Weights of a small transformer language model.
Size: 2 heads of 32, vocabulary 16384.
Architecture: RMSNorm before each block, rotary positions.
Training: a variant of Muon for these matrices, 87M tokens, 5325 steps.
Each number is 500 + 50 x the weight over its row's rms, rounded and kept within 0 to 999. Layers, rows and columns count from 0. Numbers have three digits each. The size before them is the row's rms in percent of the matrix's.

# layer 4 attention output, 64x64, rms 0.277, rows 0-63, columns 0-63
089:501488429419502529491522470428522482527487427481457519452452488453468542522551474464464505484473394544457542457510538545523574484406507587465605538457405418426445490571545507546505587536593448
107:481488470526438490495487518522472478488525478462508509465533537511527487495547520513497459426465510509525500535473463580505389402473566516538515501508495578539410396323415533591439385533466491
106:526523466526510511490433478494552527569504544574514426514536415538507579538487521468423610493494453436496453525450381489590489480552511540501502479527495538551569388589477477513569558592429478
104:501496512463566451562483511475479531523503424485482535513513529471453469447493526514499455497466477475444442408527609478495439600549437473572520419405556521589455528372545439432510476462540405
108:480399455484508463494508416433502445495467443472486461544521455557571539572493508464494557494490480542448530438382370472527468488487541551491333519535479574555502482503498516578508572470485527
098:537470416459545532491520465477501472453521405453509526574461537507436541541490542551494531514422465549512390502542574394427564542529502546551489498457565427534580495523534442516599536522552398
093:507515576463531563470542466503481476411543476488521516444456488474456576538588527544490505579455443578508582439499450474487519493514594568480529480552543588608536468441446455491388488538593468
091:444443441494529408554512434466564474596436538490482479496551455574487479471501438469441510470492474484450468568414506428523523481398512494567552491476552479522529524576584627507483396546471528
093:587537437458481443511476492464586436610515463466474498581451593484483430513476517508484631513501501553489528466467414503485509486570554476408453471531484424449573458499615521541547539485536512
113:486574501504554489482528496440543480522427485515429481436518521462485459452517495454512479507492429640541576568508591519596453552527520608535499408588569537445450491513540485548424437491450479
098:528563516515550498546576541510443574527489398587577474502460555528513478453499505481428531554457412477520565503475407484447450495567530536342489572567418539499509502516460483472542533567495535
115:508495474418454521461468421453494520430422571500520542472464470488481499490441577509513439511521582421494506597440425469529468554462491426477487532399449434602585462538463407559497496471429499
095:503512497521473457514491472520522434471538485426602486476477552411436473513479467510546534502588479522499537498550486551491517590562501502567489558462528435405499495429457521487474547438627668
099:514446487479465524516542601498483570488549540492584453546541475456495599510506529441525476517588399535542478497444557592518497531538413497487506446477475528454620504579478479593519452541486614
094:522477436492462473604553527502518496522549536539486504468490521541542428423542421471538542604532605495623559540427433488432453504482496520404421489492526546519558437408516500490566484550464509
105:456490529510512498586480518475506510514493484515476498428563467560527416488440528499504510594485574481479480454574483491405535504533546615460453579460551445498559435437576517425514486338448501
101:397488498469479439532459473512576549496525497386489485520534514568493535460455409542488519438483489429619499548455547503490492507465375414569490535474522557499427515515559396531521593461502493
075:490469460507442458594542539534465597528452568554397490502498498621487478378470521450510510451525481461583489480463474483448482574509485499584488494430467506407526562559469475496513561449585563
088:497427530529473545574500508551438566540495535506514521539584426540542556455505432408509466540430480489457498476436630500477505439523429434511485604503510545526503614393499486578489504504560518
088:523459523396533510538597456451523407606441420452483467451493486500494535506487468531516544503445349539493510467494506416447454488570527489591492440574471440477455575494533565448479502478487458
081:473558452444464546531583466495535512498522474461606407560494451543498478477471514515477413471450466528521510532480443602406419501579438502519489451531531485472474599472544483576445467360513469
103:453503496464462433419493545476494441559499565360453509590525568477478476502466455563504546533459554528464490529465504564430550487586502520413529555510550502489465414424459433436415517476578460
114:511504462451525573433524400482483436412434557481418492508478445565481524535523487555574488555434526436479580551612551549497443462505564510587549527406505411467451450520471505459502482547532518
100:473523483475584451540452465486519518552578579444412488489477529564430497471497532521429538480483544497487466408610530556477560489352522561460589529536498434428495521468487583526492498571549490
096:426499481480508512533500470540450465391408474588529551519536540462581501412454476408538462479455544547456609480557552448507436525524471502573396538493454454473465569519534586532514448489517444
087:546471487463542493507478462535500499512494486462544509505433433493564599468489566423478568419490442471615550510507471452474480395485480500475591547467429468579464494455485590508555488491606617
103:471550498469510497556457432558514540499468491508583444454589577452439520570460551539527541422457530460528502480470541488427470592573555583506490574433427433459564502508462556465552436459454414
100:577420504538412488559543553530469501505543541427494561510422524519508502504476411465545494462522463452494432422487439553487464420546503419618503473482514472490512537415409509594491558427426534
096:528500473501466525504553500520547540559480416458463463508576501496537547474525566521491475449520536493434548604518530391519422530582586497440398622534540470581424428579516517483486468460470477
092:500466448567515518478536460525443523523438514472465561452451542489489491537606512462541544401465492526485552544476504536457464502485422483579493489577486385475488438529620566604568542602539524
108:436440489588486482508508507567468512469488508491559572508533545497548463500490548534485480469525580549467401503422394568526484464602497474471510469452440487384538514484542432374536518424535580
106:436468455441480466475442443490533445516498480500521530558558525456470514528470425467468604566516498495595530444580578532552540596473458391530526498445560536467379563477508516599494544540482529
115:470522499451529569523550461514547467501470525412434506621486483533508487516487478553485406478444558588415555512527479527558456509522402481529373565502504461446454494552505442574611555538484517
106:545495503539529540485529491537460608518498518530565509467451491486491513442433482426529477527545485482545524545551629471491559551583485574485596499405422515559586485526458553513486417383482565
105:458500423545425479452462536510484542457443434537545514471458513449508369502484590509498566434508447544472497472490481501559459410539441447530492587460477367468484489454508438568484458527581583
119:456429456510542542556548486488491560508451568550488524483495513520468486481451511493536487549474409552411500518515555555519542620576402457540514386432611503545487452415516563414455505494506535
092:430470488476512515486496456510506579524483524565435559525477549526441523469498558490529520457488435536544496648453579490512461523583454408498579521523546519610441574403476514424499404488495543
100:507504513553442581545547500502493483523557502504463497504488458450466475456550500523523442500466354573349407592471423447530461507518421577487485563540533511433494484501476490537550542540576566
095:466452595520592468497508554495531499420570590487465568544438503445496571503483455527527528537497458429449453425563514455487525511464520547506544582465580470512478436404475432505578548590520580
107:513469468484464497550605522434457519574471463452453518483560470501487553468474564549572545502482473507525402456577560442451575566532398507551516506408576585521553444491521387525559469503508472
094:492438515508541537507483422506562457523497523458399458419557488510466587490496533475529525497513401540534516538500417461456463393526511502374441436491446469555490423511399416454516533442500431
102:489448429441466509496519510526580508445475452450478424418485507574503465462505468589524474445463386489514513482590468473549410474471493366516553526464426418504390498505529494478423484463440495
104:513398506469428536504548458445543457490538493494463505508441441486455535520466456482476552527462417487545462505483538411433545433522598443542504468408487535537453516581585611558471403417528479
115:480504533505476484609467500486533470469577430516582548503466468567511517577498539503552550561518513536556507488517548508549576566569503472508490515474436560562529479340497558502575614553530583
100:497534484427402546466543473529457489507505510461481503549456552489547501489490563477482419416508554447529515485463440427548490599601553570473372528556492464438535541605478589440481487452498451
099:457552560447454556478597546509455494412493420496509520481494470462573488521512566498510450493488479572451522552517511423513463545540474617392435446497585570560590548532499460560522409535489472
109:495522479504487506425488480510483474462426493447411479492492497508542503509564393519529509425430442495491553480509400503457500420340374488552502496448534480464427459596509443455562511518475452
103:461508557457510524446483440509497469493509516443441502460518500472541573522462492465499496483545566554594571602527570495430449442484414440399395513559569490628516490447556520461479571449487520
099:494493475467486446473550456453427455534510471481515590497496458566485498418570558522522462436548433607488499594557510400520544548514477457470572454455499389471457483453522406566493401505454473
102:449502505461503517494541530492512532491488506419495528521493512489537518537524530545509557487498515497514419387482522595398472543520363538523436422446564482483636512517626489562555480430505569
103:529463427438465495461482506437499498493536500493475535475479519399487431483534442514477465502476531498498478492526525496538513432441592403399601492518531544541465642425500458488569472576539631
083:475491479447497541458544461453488511484530548592490539564558454440509498494568557430538459471487526538539534510446501510540513566491472414542491622447499549610402487493574611572460534450589475
103:493465606479515524484510466512508448542542468555471484527528491511424600528460548527449538527540421536483518477517502457404540606527485553581496457584477428392559380536500523480502587458438470
096:571545546568522558447504568544563471492535515469470519464477558478497518597498522529503488557465441603473425612502561481554488478503486510538380518455492587455458532572584502454516540533427595
096:541525420521524478446540485499512468537502531493508451512520408491502457555498467491527600547523448417483474542592392501491555467480595525459488566401530476483452502562432512409460521475524653
079:466493596470501499531471495573498501504495573576519558324583514489501580549469480442489532514536498557486523455441487535447527565528501515385497438499540488512574448487576531462628490485485494
093:512505457546504478457492470498441491532524470550619520543521476521374561580523391439434547608482549486549474520446453551480501552533572542568583468531545446417531450484516499470448549499433529
091:535418491486489528453454574527505533458536471485502516575420519431481467511567477506492471505519442423553452579506411449527498490556485506605556546477556547468480409425513412422393573471565467
099:581473525482523525545560474514494504575503474476516542507486482464510530429485498491428505540528370589488537559515453509517522489448447562354480547521544460578414563585431463536517512456482619
094:490521508575520477554589509507572387511443526469507521477411525540494433431528445478525474487455470468506557572483447590476468618467506506439535392516537502471532479538585575489528496381449512
119:479521529488503559484521443468537445447466462475479498478452471555535580556507458577511495519421518457619484499495474414528453466480504514439419413477446543674451515558478479558485403510485440
081:439532466472463459559478432517514496474397469530580503402499506505464487571475465567521513418487584527548534515431444522441418554522484530513529580516542351526618471545460474467543545477480512
113:490436477491497404527491480491522409443429585500507469537511455513461493455532535541512563543441613462436550517473383538505483569505589468477548515525545577519554454477561561486430542416547417
108:432413534456466528534545528531494505442526497476527513472543505507482564552527524549517466561493497534496502412534520492616416518542587500585542405570522592469463660461513556485502440517473558